Part of a small language model's weights: width 96, tied embeddings.
Each number is 500 + 25 x the weight over its row's rms, rounded and kept within 0 to 999. Layers, rows and columns count from 0. Numbers have three digits each. The size before them is the row's rms in percent of the matrix's.

# layer 7 MLP down (transposed), 384x96, rms 0.205, rows 148-220, columns 0-95
087:495508509499478525543523466521523503520478504501545537555479510523524514499496510516479537533532522524461498538477499518500547475496482495514510489544474487529525499515454529467523462505476422527511506483503490486463500472500490512519506491504471446501475497504480525518496516447476535515
090:546511456529491503508480509501470521499461437458501513513440500470476507467477513519493491517524490443475507485512525475496522520497463473479469487530457513480483481479508509527488472559493490470499493491498506497504473534551481508471492520521495527501504509489527534494433464520491501486
122:482518543536452499483512503501492508504500488529506539497509489514483491486508535512541542496449492508440518517463534491560527496488529501495515502522516483511531474453533438487518516523531495473482500537475536456488500498490480515540469494471521532505497519519510482464476490521482525529
096:499477490462475475508467508492468522534471493513517485457478481463540515514541553535477496486543479480491504512513505527506521523491505506481482521441503496513537513536466553568500508484509489481514477508491475489452519488477507476519485523498524479535515521500512465478525559488524484507
114:533515457534497495527488472506497492494528496473501556525475482476562534477485560487484531534511475482542448506468477468442481526487485467545460519484524490502511504534491494485531493511512489497459512532519530465522475518502502516507508513491499505520518478486487504494485492508505454542
097:480491477492492509449486466471462487497533504524512472491479465471528510500473478534471500511492488497503517490555489548530479504539509473567524476481515512507482479464522500513511480499548505504452516482480492473542502491478543514526522475500546528541545529524497532502483534521512496497
100:506504495502475510516503503522516520504494516490485544450478462528535469518503527515536536487531521507493465507461483497516508487513530499455491460503482494496479504524501463454510436479531480519460479501505501524448510497503515563519482502478497528530489447469466513449496464494513515530
085:498510494507528528501443513499499536483483484508497503494491494498517500563495485476519499533492489480531529511485448500489470479467428477455504459475545483522481529519499497552538495491513542529506489503484476482475483476476494540506508485504513514483510474512481480509454461458489474549
093:471491470479491490496512479515520489516531516473494505474482460473482465547456502544497481517487503487523498506503482477521504463547525496522458483515498518490520509509468504503501540527513541469465534503499505481479501491504480493527496547480502518527559433478458443530511491529463475481
090:512518528500515545500524494501507502513477512492493505483485526462465490527490448439455554502463478471505509524464515499506507478461459491508513548512465490485543496534522536502505532529475492493520500451517536484506490497502490469507534498487522513525498505507499456442489529497478471547
120:486521530509487520498526472527471512513501488509526484501475524510491467530477500493483495507506490481542473524418531511518552546507452484488475453529479461524499458512503517508509502494487481510516512497545485529500517538515536480479453432462519494492486470482457488496475505487507499502
097:514463506473494464526528502459481505513513506462517511518533532455517506519509535512542499460484523491496494480528508468545510518482468565504505528508537504461478501474509505524520455502535543492463510520499491536467475493521527515500536505507537511517518513508473500515558449509529513499
094:501479468511441525467518511515470517464468499503493481488512509485502495454514521514494530535490536517536526471486521526490495490472499502510506556496518457497512497465479510488491423442490470468507457530511522478498528472493520516486533527494487486479479498463489485474465458495483503454
108:489493491505523529517492520479530543490493491536497527437522485518518492494509509514478490482501531478526490481482475484554484494459468494532472514478532523511522463518525480501494478501441485531468506471548462512467502480479514511527485532485533489540514516527479460489465523486537484444
087:522477465468467485495465504509496507482520549518509482442488503567481520446489507496466495494523502477495490513489421517532540522485524497492477486469482490488446487481492473510506545483523460504481509487508512488511523531522536487478529510500470476520448525502493521500481507525527485487
094:506513504494501543516458510526532498533528558499527517467495457570476508510533485477513518502504537500511510538497516499452516459509474480482547516518476533458463508488521503528486492470482486510492543498507504498482463480501481441480478474509510503484515515503489530452547522487520509492
087:464493516486487479519511495469529516519478505473550540512439500491495507450514519503505490477471545499491518470479490531480503509524515467504522523481465524489528495497490460520499438501500483511498528505528448484486533555490486496548450476476468493493476520530528497489502470514496463465
095:519497513502506521465467513471479504492476515514457535526494488457528501482446526511479467503514480545501496504521474500519501476520499491488494484489540496545485478469558531529485528536544496508488499505550512538509476477466536484499482494483504489504499444498468484549480478519553487460
089:489510460479514506526530513471523484518482499472493508470507527502556506531474491497521484458484487508560505477478488492469492489508528499517494559485494516489555474537450527549501508528473517490521503527486491470551484495498476492509484525516480486485538521500554499527477536522530516452
097:489516511505487516494495520537497533482462487523545531472484472480455542463489492527508485504527503467517473520530502477492476528533481465483544453480484492490512470582496495477491491490511486526521470496480549566475474495456502478462520498509515526529484495503496471496490506488518512523
088:517485505475563469515500496508508498538499548474532510498550536524465480500502488502512481530551523476481504508458538501501500483511489476524517470475478513444522511498562494494490477506538475501561512467485480503523465503440495503470515517504513532463487494473491531500518477502477507498
109:463536482525495535496469497469475484484494515522498537496457506505462454472519495529512504502489481546524478495444479484564479464525537438493471521496457495520532499480525500468508478500518511524502483500540499526517489531505537511532482457498511490525535518503489517525504522468470484500
121:468490492493487521493493495507494512501495489530462492537484507492517459470516497483499522480524487499472471486516527470471509542477458497505498485507485452484533525497456537511460501484552453468513470498476466497532477479508521494478474512499515492441517543515532576448493492492517516474
115:554495492470449448532469495470528488524477529498472534502490499499504477505470531523496496516525505517482507514503477494526493502528515483516478496509482501466485511494514489477542475515501515454545527517496460544514501532478493455486474478510510503514496476497536450507540480512573518446
097:501467491481505489527536477469497498534485462505498536508527539511490471513521505517477469494526537508515527490447526520492517518506504539495529477507509512509551534479488474520516488510488502504540476514526455532494531487456442465512488492471492479498538520542499486524566497516462473463
112:510471524497480494469482493460539486519461503492524556480500514514513519459513498505504506518518506481481490491524498504474481491524502558507503456515535501484453492504495501472540508497492509481457492566541555486479462529509565490507477487505460504538506507478500502532465480454502487525
080:462521490530517523473473545451492465459537506545491510530499526515511497441511516458507502504480523489493545484474488511504527471503464500502504526482480474562505448502503505527529480510511453470479476510536503517484485549482458528500501513500491484509471520490535495504508450492529500501
095:507502486515483512500470467502444471498452538511505484465527511522535520486491511493489506516505496541484533516458475457502486498453499504450531508497526501499502482468505491508524498509473501513528498520472505496514516489469459504491503494534459438494528489543482528518570497559488461477
094:495562506535507522480513458499451500502504462548510455477496488540503486490516527541473530530507478512468511517482550539513489500510490495498513482535495512505501524463502507495510475481531473506473563511477552484541522496496494482527496508486494536521528493499484527517530507546524533541
128:524447504504532505482464477487514456524505520480508533491519458518456470510516496516523498471523478549538468517480494519488473495461534479511491494522536534506485476453466461503516508499502466547527487515498522471529529521513488478473491513483542497492440521524515496492474520489498525450
116:507525505535500527499478478477503502468506495484467446551548516522522494482515482505482523489476478544549491526487479483496474481515507479526485505533513492471480471507474529466496491525492506508455485503533553572489506507538490498504486490463510529539474449483525482473489485473474465498
098:519467501466516474495496487497459460456507514506489476504491514511486468529501486492524537482505482473448502524492523526465507492488478525474546520497485484542473548476528478470525506490471522492480503477518489473514509515492477498464467532486514449480453520485505519510499482453433523552
113:479500495488503521478496493476478553505459516460465505490517466492523524503543529526507464482481501487484504491464499451518490509478509450500474504497522506514458493514532483501459502519503509532467567509537558528512534449509508534467513517479505537509497472512494461499490542488510535512
108:504524489475469496480505489477438507502487451506485482471545480510515464473529507531503493459491533504487496519455527461497500511522518458482498485501534508479446469507500438475498454550491502513481501508519501521494520527474495479529511493501504493481519505530555466468531541459511503484
091:513486432509451458528469532501492551536500470482524533552472486498482541531491501514486492507503481475536514545518483504510496499508536444463487493481491537500505493506497518480474452504483473497498532483516469503493490480512484498505479452497511453508499505558478524493463488487523512519
101:494549497534508493473521494479468500494497526573501488510472490513445518497495477500476515503526490467510489517517479515543488522553504505486463478525525474511509455561486476499498469496535504489485553485527516530505504519479527551509514503458462538533479526518524514501473523522495511517
096:533465478526503485480477467478523527541524514552511473466497526505492475464447502540524491490499504481500495503507487525512486549499560532521475483503466500503492501526457483487472504507522476476475516500457464492496489507565505489482524470451530543516504469498473487518498514529491524466
087:520465472471501493503487506484517516503494533466508546492498509489490476520524508511529521510484490492490559499489488534521463469568474553554496500517498536457526481528465484481484495520513565487510507484534481513475519530537475503490531461504517525488504491521493455526512470515528527517
093:483515501486497478530539491500471476488477522532523506469534523533498547529462465522488527466496499493498480514478492476535505527467503517528465466489492523535503523480470504546471470546494464498496508517494486505541531463522485528558521526502501487491567498494473490522509488534508481549
107:492496500477500506493465505526471495540530464511511489483511493484501485480501500468485523488495470491548547503512521477484489475512532519486474456486495532486497514480491458515508519511521500478500502538453526515512486479542484513489565480500481449565499509455538521494459576479499494496
087:476523446549494510453448529489485477480512505470454475477491476498502512473490496503507483500507487512472520488538512498500500482485514494538504486481517489510508513501445532515491511497516568505476455491471509495499448501514517521519474502460519554511519476518544458467490538539537491515
094:487481496506530513487480471531447502494477489522513513483527539468534497533502498485491511522501464488564454500490474485488506487468462510486545466532501509484474505446492464514455481506519513537469523521481519490469506516460452529488503507508518495500476456521468515500538459496545480492
097:465505499480496471523503482522474505462505500444503522518481506469459503510559526424507490505476519469486523512485530490516503476492486487476503544494510471547425519533548478526503544476488532506526496508511489483520495472500528499520552493495510495509501499521530516503516506487512521451
090:459496485464534541474546457491508453496491502481460504481508510498501477502472489484493481478485509473495453493524524516485465501514556488516500506491517544462502530514519498509477491484526487522491523486512476516517540525434532492519497484506499495557481462501450468523482538486453502525
094:514453464492485509500501502500553502528475519502490468511463512460522536442477459471517484507483517533503500546509514468474500472489504495510511469510510519473498494525458525473470528488514523535505489507534519510466458516475489509481491488526561488445520522488546485514518521481539487466
097:447485520525489531494520507506486511529501505531530470496502510514466554487554504499476488538522500500520493513500518494458500530492528493502486512486513479520558489519532505476412463477499478484531536452534515507514494521470486464506485521479495493476459525523510509469519467489459492511
102:494510497483527514508542466494483468486516491496465524467501504497485480492518489475436487481454543495553496493516511475484490498474499504503460534546463484456514547456466514515512522529491505512491524506508479471565532493463493504512527466525538478496500504525502549480488478524526523487
118:522514508491529519519495480523491500497519527503512538452524488467508498451506505482515500483522444516473468515498485490542474516543485478517553498474467507526459493493539470504492522469449477476517496499507538474535489456504516519488517491513523506499475523528565533524478472450478488502
090:484466564485543502509527446546508499492503481487474482489491482482511478458485548490491482519494478441504535510484476493486479528496516523517476473497517463471533494501484513474493550496500515488465485496475448487519487517521499506546465523496473533500476489513507525538490531506482452542
108:518468529474444480501504491480530520510538545489530544507508483505484510477512497530523504473502492507479528516561516523545487515535472517552512509495454489529500478529478488503501481508499495482474521449526454517442455520503438528483487532497528525500484493488500505506472517505507501504
099:486470465523500468505513491521520527457479480503489498511503480469476493498499493481503495553509489512493476510508539493490533465484492484456498469505444512498489519448502482467492487460531517489526501472505560450492437468505488512515516492470473512497512509491486531487460482488572453495
106:511476512501499500519534525459513490496500512478504498523481513491498533521526531489528498494493505576496482504458508503515523482533509468494498467487501482492441542465542443518511497490489535505496532540515502544441451505498497504527526533465547506505474480541518476512506493482495507543
110:507478491492485504523457540447476480519523500472491513520500528516474552468534505512536528487521479516516507531445475493507505505515528523523518480480497464494488437472489464473487510500469487533511469512492489520484511476511533527483438520517553492525473492504500479498539551518526489481
116:477517479544530520483452511505470533479541488508560509500546508503513488453516507484500462497526473503527502472477476525506512503493503503486410482476515494499483509559502479497476482468468484499478519511484517500455485548499482489512452494543502522507489508508463514487479529495516537505
093:528511491550469520521505486507492534497450468483472476508492506503467533518489487481505496480510470488500504524473470501525501496477510456485477511508532495440442512527521459470499470507488487488468505524505499529505473546574524498543484540498517549502501504529480475512467502499483547487
107:483486537487515499471460457503480542488525513515499522508431508476474555522501483561436462500528505470533533508522492475450507528473515522498511482511502498539463464499496524510537510509493513500541498479535480528484491492485518546538519489530502512498498470487510504509511476506508521511
089:495543497504539524463484504483518492505476495484514491527461537514511502541553510500514517473485522508517558503491472509521505470507483474466506560521527490470512471540493493490524517560484553468498491518534497483550495497516534510546480552491499464485513505508516475503471502494484515540
104:517509515521465536460491528465484530490528542476491521542508579496495492459510523515521503528491528519471520522507502536514536507513551482469510514495472508491436520492519490464520482550515486499509523527516479501497487499531511495536455510510486489465483504503501492500507529492573490494
090:484445485499485479504531470495491514504522478472502472525525504499495489508555488499473518497525499535524527458480484494503515443539511514556452516520484479464499523478537485474527518484542459534482487516516531499514550494501515436518501496485502483547493517475525522500493541476497505479
097:496505522515549541500529519538539518491476533530504478491492521483495500487510490500498516460506565515519483512482440485490497495485473458503494457506502489508526479509522475498476519528530457450527468509542511486507501494545505494491546458517480453494465498476544482512462511515467505522
088:496463495478509489525493454492517518513515509496522556521494505468489484510496483498467522517560514484478482496504501520491452504494462500503501519500536527459456507486491531493475427519525429526523479485516478551502475523511532469520452455501507496472498482513491505525501474475493470481
089:504490468482484476505485497476491523467481496517490496537452527497503463503490513504508468505490528515519460542478498523458535493491500484518487487536568496510497467495465461542484529501519489461521499535521548489501469483507509471481509468501462469498499529505550479497470521509567539473
103:518512460530465475505474480480470477517472457508492459498492503446542477518510467503469525508497539511514490475485448514510496483537510529543515475539501482522538517460458501494518467471534523556475487512514492499507556531475500533496519494493544518523490489514503524486509480514484495532
114:482550537494515504509490535521486447468455462496488477455475505485492500466487512499480489468470505480500508505517494540556540531485465469523520505518460500506492523501522469503525549511521548498492486472483519481533514504533504494496493493507512562508507489469491500516531522534491565499
110:452512504518513541491473455541478471483531458485485491488517505509497493538481490489489524533477479471502483567490474528500515508530561499534499511531490475519492517511477532506519537509482510493446538490493475441519520478522490490517466495512498490536526498551476495503527461503472510516
101:528549477496515537484492513489465499511486460431498481452472477501502546537531499547497498489486490512493522525486491494509517504543516493493518492499512515473468451517489526493520600538528533491509490507509533493495532496501479475506462512531497478488544498511486492504504532474487504506
097:500511537541527459548509492522512507515499487500481506522473503539477483500503515463479518538500491523549498482471506530465496513526494465505528526506512525476450517467546484471500495474548448483449547510519527470489475518467479519528489497541485496522489492520475531536494490530476504483
093:497523565535524535508487462491502495518512521490513527480511537524534522473521527497464531533466528471462531473498514503484470473499469486554519456471491510514479501494515480538526475516535530508519499524495517483471497463512516529492463488503463531485546523556532492496500493515495495532
090:523521523497470487503542521518464473527484492470516518523506488491469470507475481502494471530459515486510534502539470477479539527497510502502525497517514520500510526479522556542533527504550488534520526519492511499523462514521588525492528520504486496527488501487471500557533511486463494513
091:509466511484514507531513527529507500505478510477542514499518455469526523528512497522544525442504496484513537488511474505473518479509546468521470470485513505450511475499509525502472490547527475502557489499542445500471473498495549500505515448518500492460492478470480508523498501457515495519
098:566474478516452518505522464506480471513463555514529473540450547498508488498504484450521499498496513477474490518530498510532535506517489526509497504532490452508515534497526466445513521513480495488496485484525484495483470512539521522527524547493505516479492522533486480512470511509528514536
114:496527521509504517478528462468460483453534544499521483510506489500494481520487493524505528549474508493486541442457519487497450500441486513498476490511474481493470500538498494468540489466499510525495485537474474514503499534484459493476497494531493497504483523490516479481493463533564465512
090:508520512522456505474528507489502508489543432506478486549467514463485509488484551513487508540493468497486549534514464510546495478485488484498513536456557467482447499522502470523495492539493503477463471516505525473525506475508508502491509535486478499529503534521517541491517492509480511517
# layer 7 MLP up, 384x96, rms 0.191, rows 149-220, columns 0-95
093:525479470500484524511454485477507492511488523487538512505508472520511468518511511449541499493499521481512521528447493495537465478469474496531523542500435535532475492523542549464500489507460488529506501514503504541518539522524467549485505521511491518518512469476521473473509515500478474483
100:511514498519483506494490510514510442484519511520544487458526529506523470518521515460542516506530494536497469538483496501535510502530440525487500443479550540511406495483499490515493505535464512490458475524481483493547492491506483494514492507510513509493482503489486497494473507461498494477
097:501511468519524470523465534473511475549523451511486495480501490486515492500497514485529522481474537483480488486533494543533447525474483512523569508498560487499480482515517537469484523486469476485506464515474499511464493480483441497529541518527515507516481473508495502501467526461506515495
105:498490435492536501477478517532469430532515490491483514479489533473562515464500533490529511533471481470484501507517473487495506469494501502518488472495457503507481561482517483520546503519483510482467478501478465486521534479524487465507466531477534507484549517536505489477510498482493491504
093:455470505526492456509451522477487501548502499465463520494493439507499522486470494531477530540475540509492519463495494522542535488446500522521541496489516526514472529495511468489530509511483481500506488496506496528508452475554502478502482477471499503490478507508482508491473517462498510563
108:483535490479510501504518493466526517497546461525497507463513502483516485507513536482498532483534521477486515478501476472472492440497537512489466468493556505508505563556503428506483487479515534502444477508477521534475509509492479499552504528484494521510493501487499523475470516476490502505
089:559486488485517490489524509500501510464486440510531538472519514568468513478516507547476491483522510537524533488535511500469536492533510525542459505500474493503497513523517484468506477467508499497508505492473476504529476503491512473515479484472502510518467480494495493527462557431489489524
088:496523524466488521483513541490502550499493510529532459528552485517503503487503484452492503468530500519482487522510560500488493475456529507497522477542527477466481481497525480500494445446495543501502504491512527475466514517463524546482508478511511468483456542496530511481512489502532508515
095:556479501535525505498476474462470508474492508486491504520515462449523487476494452497465476518498501519498522502472490484515522516490535529542520558464463514505516544440508493509497485497479510497489520454523503481490483497517481533533512478539556508463528545533490486482502515518482490491
105:461508497485481493479510489537475504526462479468501517453444551498494464452471474471505506529490507496512471469475494486469489511508496481521467518563499497561524505474486512501515506522504520494552488504505482494510495521472506499555499449510499526505502486475529525497521546528496526455
099:535540492499539461482458539507509495490479546498526491471483471484511508505489536528469511509511567495487494522445480516493518447513530467507446455516499498520500503449503496516475504490500467510518506469505498474545477514480494521477483468486485485544515487490476459474519522517539507492
088:463498480503540472520499481518461472511519480514511526505485454508464537530469491486516483445506461513478494525509499463528478513467471491485522478508488519490475466538482473525508509497530539526518497482489523493444476524495463500545457489463531505557483522489498501472506526455493531493
105:472478464492510497479581534493521495457454504516502533510508511490482502457512497473519490530508457436509458493481498475474490475506511489542483474498497488516470510562481502506540475483528511546500494482507484500514506501518503532455460486505554513504516491516507465499507510524486534529
091:517460511515511470464450515487522539539534463535502515498520485483514491470537491496518526489485519536478507467529546490491548513532465477502491480485494479472485523522493498528552534477501483552494528528519501505496516509439523525505501528454474518487534461512503470500516486479470497509
093:521509447506491508485520532450484463475485519519511493480465468509466495464464494486473494496505503521493527539497477495504496550467457549527495463526518457465471504510457464531530516467516532486521525462496490503532458549507492506501510506504537500510522501521503490470539495498495545482
093:528463472468497469467499481488484508491495519462479501500514514497536526488475506498491531467462504473465466526476509513525499487498526510530552491506508500528481514496519501425463535479495503485487495462500457543538506484509499480529530460498463525497491501509468518460484501565482462533
098:474454520497537498479498512493507497516497495469527454535519530523524486486516453519500509495484510489503506456490464530464539509501479557508507459497494541512503521582462485491512468487488475476479495472484512496537514521531491536504537528468486505450500515505474537457500517477513512507
102:509494484497511505482473470524539505522539477554530487484482482500462461535462502509505522478497531529495524544516505516504490513509489518492542467488521456512451531466518473499514531464515458481503483453526521533498536486483501494474552479458483533507524537495517477515476493451507502507
093:496525491531533507471498519500535494477467480507460518490518498491509480495486528513499452528521475478506502471470528465516490487480504499531481544561488469521509480488534503485516479485510489493523478476463467550464499528502505493509512464475514505532528509433491543498523572505475506459
082:505498523473532491446469495454486497493474472480504457511484572482545526499511494506446509504490520475541514508456501477507491472461537515554494502527475454472485531514498498498499514519480484485446507514492494506531476511481504525464463490515496529531471512481464490484471508519502471527
109:488512487530509504465479523569511532494473491450532513463443480545576514480476523468504489506496482505486520469524503470492540492488493495480516534508504519513487474432495505474516532493516495538531492513499493464493482475497511468492491439510493552492494481500525498502500510503517510488
109:490477518543513540543557480509509529499522482458463507511532515495475480464513531497518441544469497495458471495482504473503510544490526529517500477500481496514525530508485512517493467487547480464527472513475498515508487501504520483532502501497521475524547534480544508516479534514503546466
106:488499493543514492492548558511557473555515479454514496503538459509501463509504510510509446482467486527468465486509515473488486513526509507466510528489484513533485519496493492503525515544489452486479471487491483535539522490437532516501521473487513504476475449525504507522491492496491500486
089:517525529520519459453451513543505504481527510510510518499546508463471482502499520505466477489467495517522482544523508506507491523494485508490510521472459469464529481536505478532498467518537512498494493486489567443480471521491506492492505499533555538507524489490515541495467492509500547522
090:495413529498490510512465518476505509514473488502528519537525487505531480524512520474476463493508510465524493453484468487452499518501519539494498498543480478490517502496498526457474509495495500464423505561502543525495513520487532498476492510535493488528494503473491466534487510528500488521
085:531490495493531501489562479509534491526483486491485493517525524485506457503476500529493514540497493523525516495490442487437518481504440519480508488497523497489500529528469517516482499497503573494483427486499502501530495469457454474466536466506517509494513496508496534501508506533532506492
099:539520487508488502482489509524516502488497541459507481550485521491512498526454537501515458534479464489477513503533524494504507545493518521511474496525483501507466480557532501454469486500494476543505497499520490465507492487520468475517547474494530497464441464506498483508531529539459466526
099:495453525472502482499499540484518479507478520492522515504504498475469487480503522494541427470509530447517526559489490519456496492495459507491508497521517467485524489535508464538506530492487527466524488461556507500486482546553509524507529499503499482479492516485464466483489477472511477494
136:554456522501560532484488494494479478536516506465539497512503484515473491543516443534501490488484478508484493487488500457504506508455510448519479474534552495513500511477488491542488457486481483487505500515495499461520529488526482494505540528490534554507495493501474497523472499455488514464
092:516496542513503472523461473499515485497505472466546465529534499494538457486518470475530536483463500508519500517462504506493472486499515503520516508519504454486545485484497481499501481506533535510459515535495537547476463526507489469529476511487483498482472511474555454467477462494479461506
113:525484475506511496499461515480452459446536542470513534471504473461466504494448524512528499535520543496524492515528514488519486477515500539463526527485473540500499517487533487480494524468501481519459486501482486510482481520525494514513485525515540477513470517477476439510548482518499505516
104:531484529490513554465480477521503494512490498499494482477503505504523512475524484476478468509558484508520483481503508484474483549493473515515497520520489456477500538503502532454500538514480461466496469512491480457498498543503444510487521481470543496484552526511449491508476555506499491456
107:452541477496456502482525518485496543498496515522498527470507437516501475485498474465492567504499559461497511505486479492500485490481533495487469479505449482518494466542512483513503506525476522517473490495540531513482478520460482488516515522549535542503497481514485508515477518477484532467
090:515540542436478529534552511455502506471504493511467507503524526518533489449497489503480508459491553492476449479488502497456515492526499519498497444528470503480461489493481453519482509473519541483497493467538525511535495491451495500488496520483495532506513493483511494466495496512489521520
107:524510513457458455535537496507488522503513512544496489471518496505487489471479513498518479484521541479513474515493521479490514482503510502506458499519473444479517516533489451488471513515430515495479471534468506515521528474476511503512516556509475511502461487536465509472464515468458472471
098:480503448509482467486495475500537481509454459492536479483532528505459494486510543460487496535496537484488487507469484507500494555499548492521498515533543459514476523561504498506490505484468474463536521492463466489487518512486512530521513512506563518492513499511488516463530532487496497513
102:552464506496477455531464494500484479470503534515494513531503475524542525470508501460436532531481519492498523516468525529482506471477525481464462515502466525515468515494529495513540523516464457523489518519510531476522526507529493535501471474535472497470510486507485465507497492504491536531
096:494505494513509508522498497501491523524478462480524464507518454530521485501501495523481526554465511538473452488526523540481517497444499533513497473503469549504505538499490483548476510514491454457490502479525469557521534498471525482510495483537528519495496486525548504510467506543502507512
092:509464534529547473462461519505492467496518487504503476530528482493482535517511491505449474490526491458480459471511508499528528499458501492510513475475519514502483537495509490484497450542484555541518517465530522510519501503533493495444481505492547518507519450487463505530482517528512502515
086:504515481478551491505488483508509504557506504475548455503519464510485509470495493492519499490522554463538462479483517484483502551520520482475485516494471509481471540481507479472518464482494495537492475488531508500451533517460446476511556473516526464472517493487502484509493504516539505471
101:514499544449495488500489479466528529525499470548502482532494503548465467502504507482483495458480550496503551479530480535484480497470529498502492474475513481526474501479515545536491585501498499458500496491483527500491477529506527465464518512496492524534540495474500483495471492483517507504
090:465468488520518490498529498479485511485459477505505498464508474494496497486528494509458524508512452487474487517497538497509544510498521522506497433564504460512458511517489504521486460558536490516480496501499502520520528500558472521490492523540511498504537498458519519521460541494539483482
103:508508502527528481528527510470537538518515512481517466463495525491518473486491476496480523488488500476457522498476515476490451514451533485483515474552532496498488504511475513488496505453473527498515475455558473550515559499538472494521500509525494549551486492487504492514481508511486480467
107:478480517511479529509519517473523514527475537496495485479491528523515528474513488481472489516453466489460455489482554501460532538475516512529461475505487485496528496515533507573492536462489483478475498522505525450528505524503508530521495521483517460488490518511480457515536498536477479486
099:538456484555525508443493532492486524464499518485512487486494494553571511496467506505489521514470505467512500495518491489490492537481496490507478470489491518521462516511491474494521510508514483515503560485509509503513469499541489511494525550472502536470477484492492441504543466515480532541
101:546545503503543511486514485496481520492506548499534472491569474501498515515467482500501479522536497536502496472540539495511503519539492557523534489535502494463496539487470468526476495498481541493527506526495476521534495487529496524518507474520537491443488530507524493496518470498485490543
111:532536484543477491511502499530495456544512500507518502487521517478463524523518456455527482483525482524486441538530495482494499476512450471540522519484486507546440516501498459516508491537526522512481453469525473472513509477492489513518501492492527516479501514514533540533482512471490492507
100:510505522468468519501495504519483476455548518493482527507450468525481491528500517508514488531478558455478469493518469488496491465490499512509515545521514506508529474519445502489481523496486453545454482489483523521500477511498489474495530480493531494517481454520498527543487547473484490547
105:514543483465561482481492510491482508479490465489477532487532524468478518477473517489549488491500498495502474484489499493509542493502538482496555499520470475500517548442490486494504496487562484523514506489481496507491459485493517473485452483481474545526522547510546514478475529517505529479
096:514512461443521491479502469483466501485506514471525490491506492496544458506484519505516477501489542480534470525489493483452476472539485518550501460537501515500449474531496483491492479519525532508524475492507494515470498512520466529503534503515479475541502465562493446506511492522539491472
095:497479486502478509492489456493488498500523463487500504483502498475496499520452492465516534513519484490456465499515520551537502467514506547492520516488508492517522524464482532549497518457501462502545449488459513490457503439545517518538490531513481494524520559494488489490506497469499519528
111:498492486531470475522499519501462471422502486483521519505510492511452497446469524492526512501533497468498518501459506498546524475513511519500488547525469487483527545464505507486486552484501477539511485466495494516510480443530512506499464511491487505542553513517499522503517517509464523477
108:505514489502526487488481499491522506502465497503519462528479476508532482548469510516473487535517439532468490478556506522477526505470489473538549516439519490545508509498507544489513485459522515462495483510477529482486482515531496461506500452502494495482514474470482481499495553466516472504
091:505529477494461532489477495511498479506478499525492479568471499523479532474468527529482480518506525491494509518527465513493539470484491508512488519472475510470502552521459477557490498507529544519467492474520513440521506485527474453521538491476496514495469525502529531507470509529515473528
105:517497435459524535503458521521442495502478493495492523492523502536524526500512507527463468480503517502485499532459496513500530522488500513452470507467529478500492520506463498483491512483518510497459481520473476490507524449515491479489451517488504519491589525499497497496479498457496458492
097:563520474497442513530480505507499503500463464485497512514479492503517499503456492475541505487506468485458542502495504489485548445480550468507499496519501501534508485491525482525494454514501513485463477508447491503560474494470494514495493533571492516502490503520474500479524494476519501475
106:482502531532522507528533532482487512491523514463457493461520507482498430488509500511433510509480522463499524439508502512425501506490516504481517516460507532526470500517476517497502518547506470486475512483482491505508485508498458544503482483530542488499503487478473491513530510485531536482
099:477492510541504497495493522515491578468522484531501513464515439436474507487497527504482511533515492532488504508511486440509525513513477503530486468494477503482499513495498477506478515520494458491528439485476522529459516452523498531507525461472512506489553496508527503499506520534511501518
104:515453485512464506512538524503496538491546514547505437519528447503478458489498504503472478499526538503493512507486493439561445495502525496498498465463524515477495486487504495501509526518500463484461498459486488520487554499498490484536544504486490501486473498512481494485521532497475518488
088:535474534514516489503482516486495500538507473527476455503443487504509505504531549491479489481494529486489496479498516519536504485476535478516487466497520449521503520526487470466494531456493550480539518482503503474481532480536446507509510529522481508509551514479512526461461494529499548477
097:496473502479499463552489499461493539491507501494525512512487486536485499488477472496501484480487512525523493531527526494507445487472559543515480433520480557469465511512507505509546507537499505481485497459468542445532497498481517526490505495481485488549495508530503474511504476498489513463
100:478471508491533514488549524459480460526515480506502490484467506532529512482480524483484489450516510504478472501498532548470506462514544520485484477511514463494526505554546509516486472472507552511496466506517434501517489514487514492524486540487504543510531528461486481493488494477478518468
100:518557485521503519483485531471572490483479494542492569507503472488527483534501517499504527473443482477515483510477503541513470458498479544522513508482509496534483505535494521517516517473543493511505493516470482486503492478472519449504500539496459530501525500475502517492490499493479489445
105:474483514515510479481482529493463484453527480457449536505555519471453509467487535493523471514524509505495504500470527483521527520477542520518501499479439516532480484543486448523473479475487487479512491494489496525468486490493493499524506497536552487482517564517493506481498494510494512528
094:517485487506497469507524530512464536528484506475483486447540543491475544509526486494499468483507485510495499500526507518515482509456532515523496508531519503532493496530518496526499511536543461503474513519493477454479570472467480517472518482513510552471477477475475517506476508448485460472
100:477497514486487469496519506535495485534504467474489546488523513490517451509504476476491496524491501529469543504517515519472519530438465497480480492470474491501485481540499463546498501473512509553490540536539499489436483491512507484507510492461516531490575491479511519474491494531511478487
098:519466482543475476526484514515510513536510522460488534515462486486525478481495507458474515519480473500486479500487515538515534486478512512512476534465440517522514582515477460453496495472507510488540506507506520491503450491483489477504500520474513500434517514524462527495506510514503523476
104:514513493485475469513525555466501479470542489515536490507476459528469474497494524529523474515498494491508525483510506490489528502516505485499504500485468470471525502484494491486510524518505454579489506538484472468528460486491548520509489545483483473465490484513496528488496557543448475486
101:488544458489528485475492495508459516474485512490501497475502452499532486554500545497509505537488479481494528485512491475503514462486507445480514476539509464499493516478522510486480490511490487535467488561469476513539522535543507510552498482486512492527511500489506505472568502519503459463
087:497519497472527468485474533487516472542531491512495484513550534526510519467531487529501514484560477488508520440500508502495467481503494489487534467489555511474483470484525489541520513515521459531485454496487477498485509491486457499491485467485484544526520477464540483468531483477474490476
114:540508512442527510516533512506451488478516533520526491560493485534483495471511521475491457504526499481515502517527558519491446488489499500480499529515502478492479474489439483511528508524457516508479512506483466468477493531479485473512499515487496499491477550471507502496535491563517482472
091:486534468528460549498521473503524471510511469497507471496499488537495507449483468501510454534543482481483543494521501488474505468478494505506509504510504499434484514540481460530481499540538543531511460491486535459500508475472468454530500518502512517477498508475500499517486456489520521497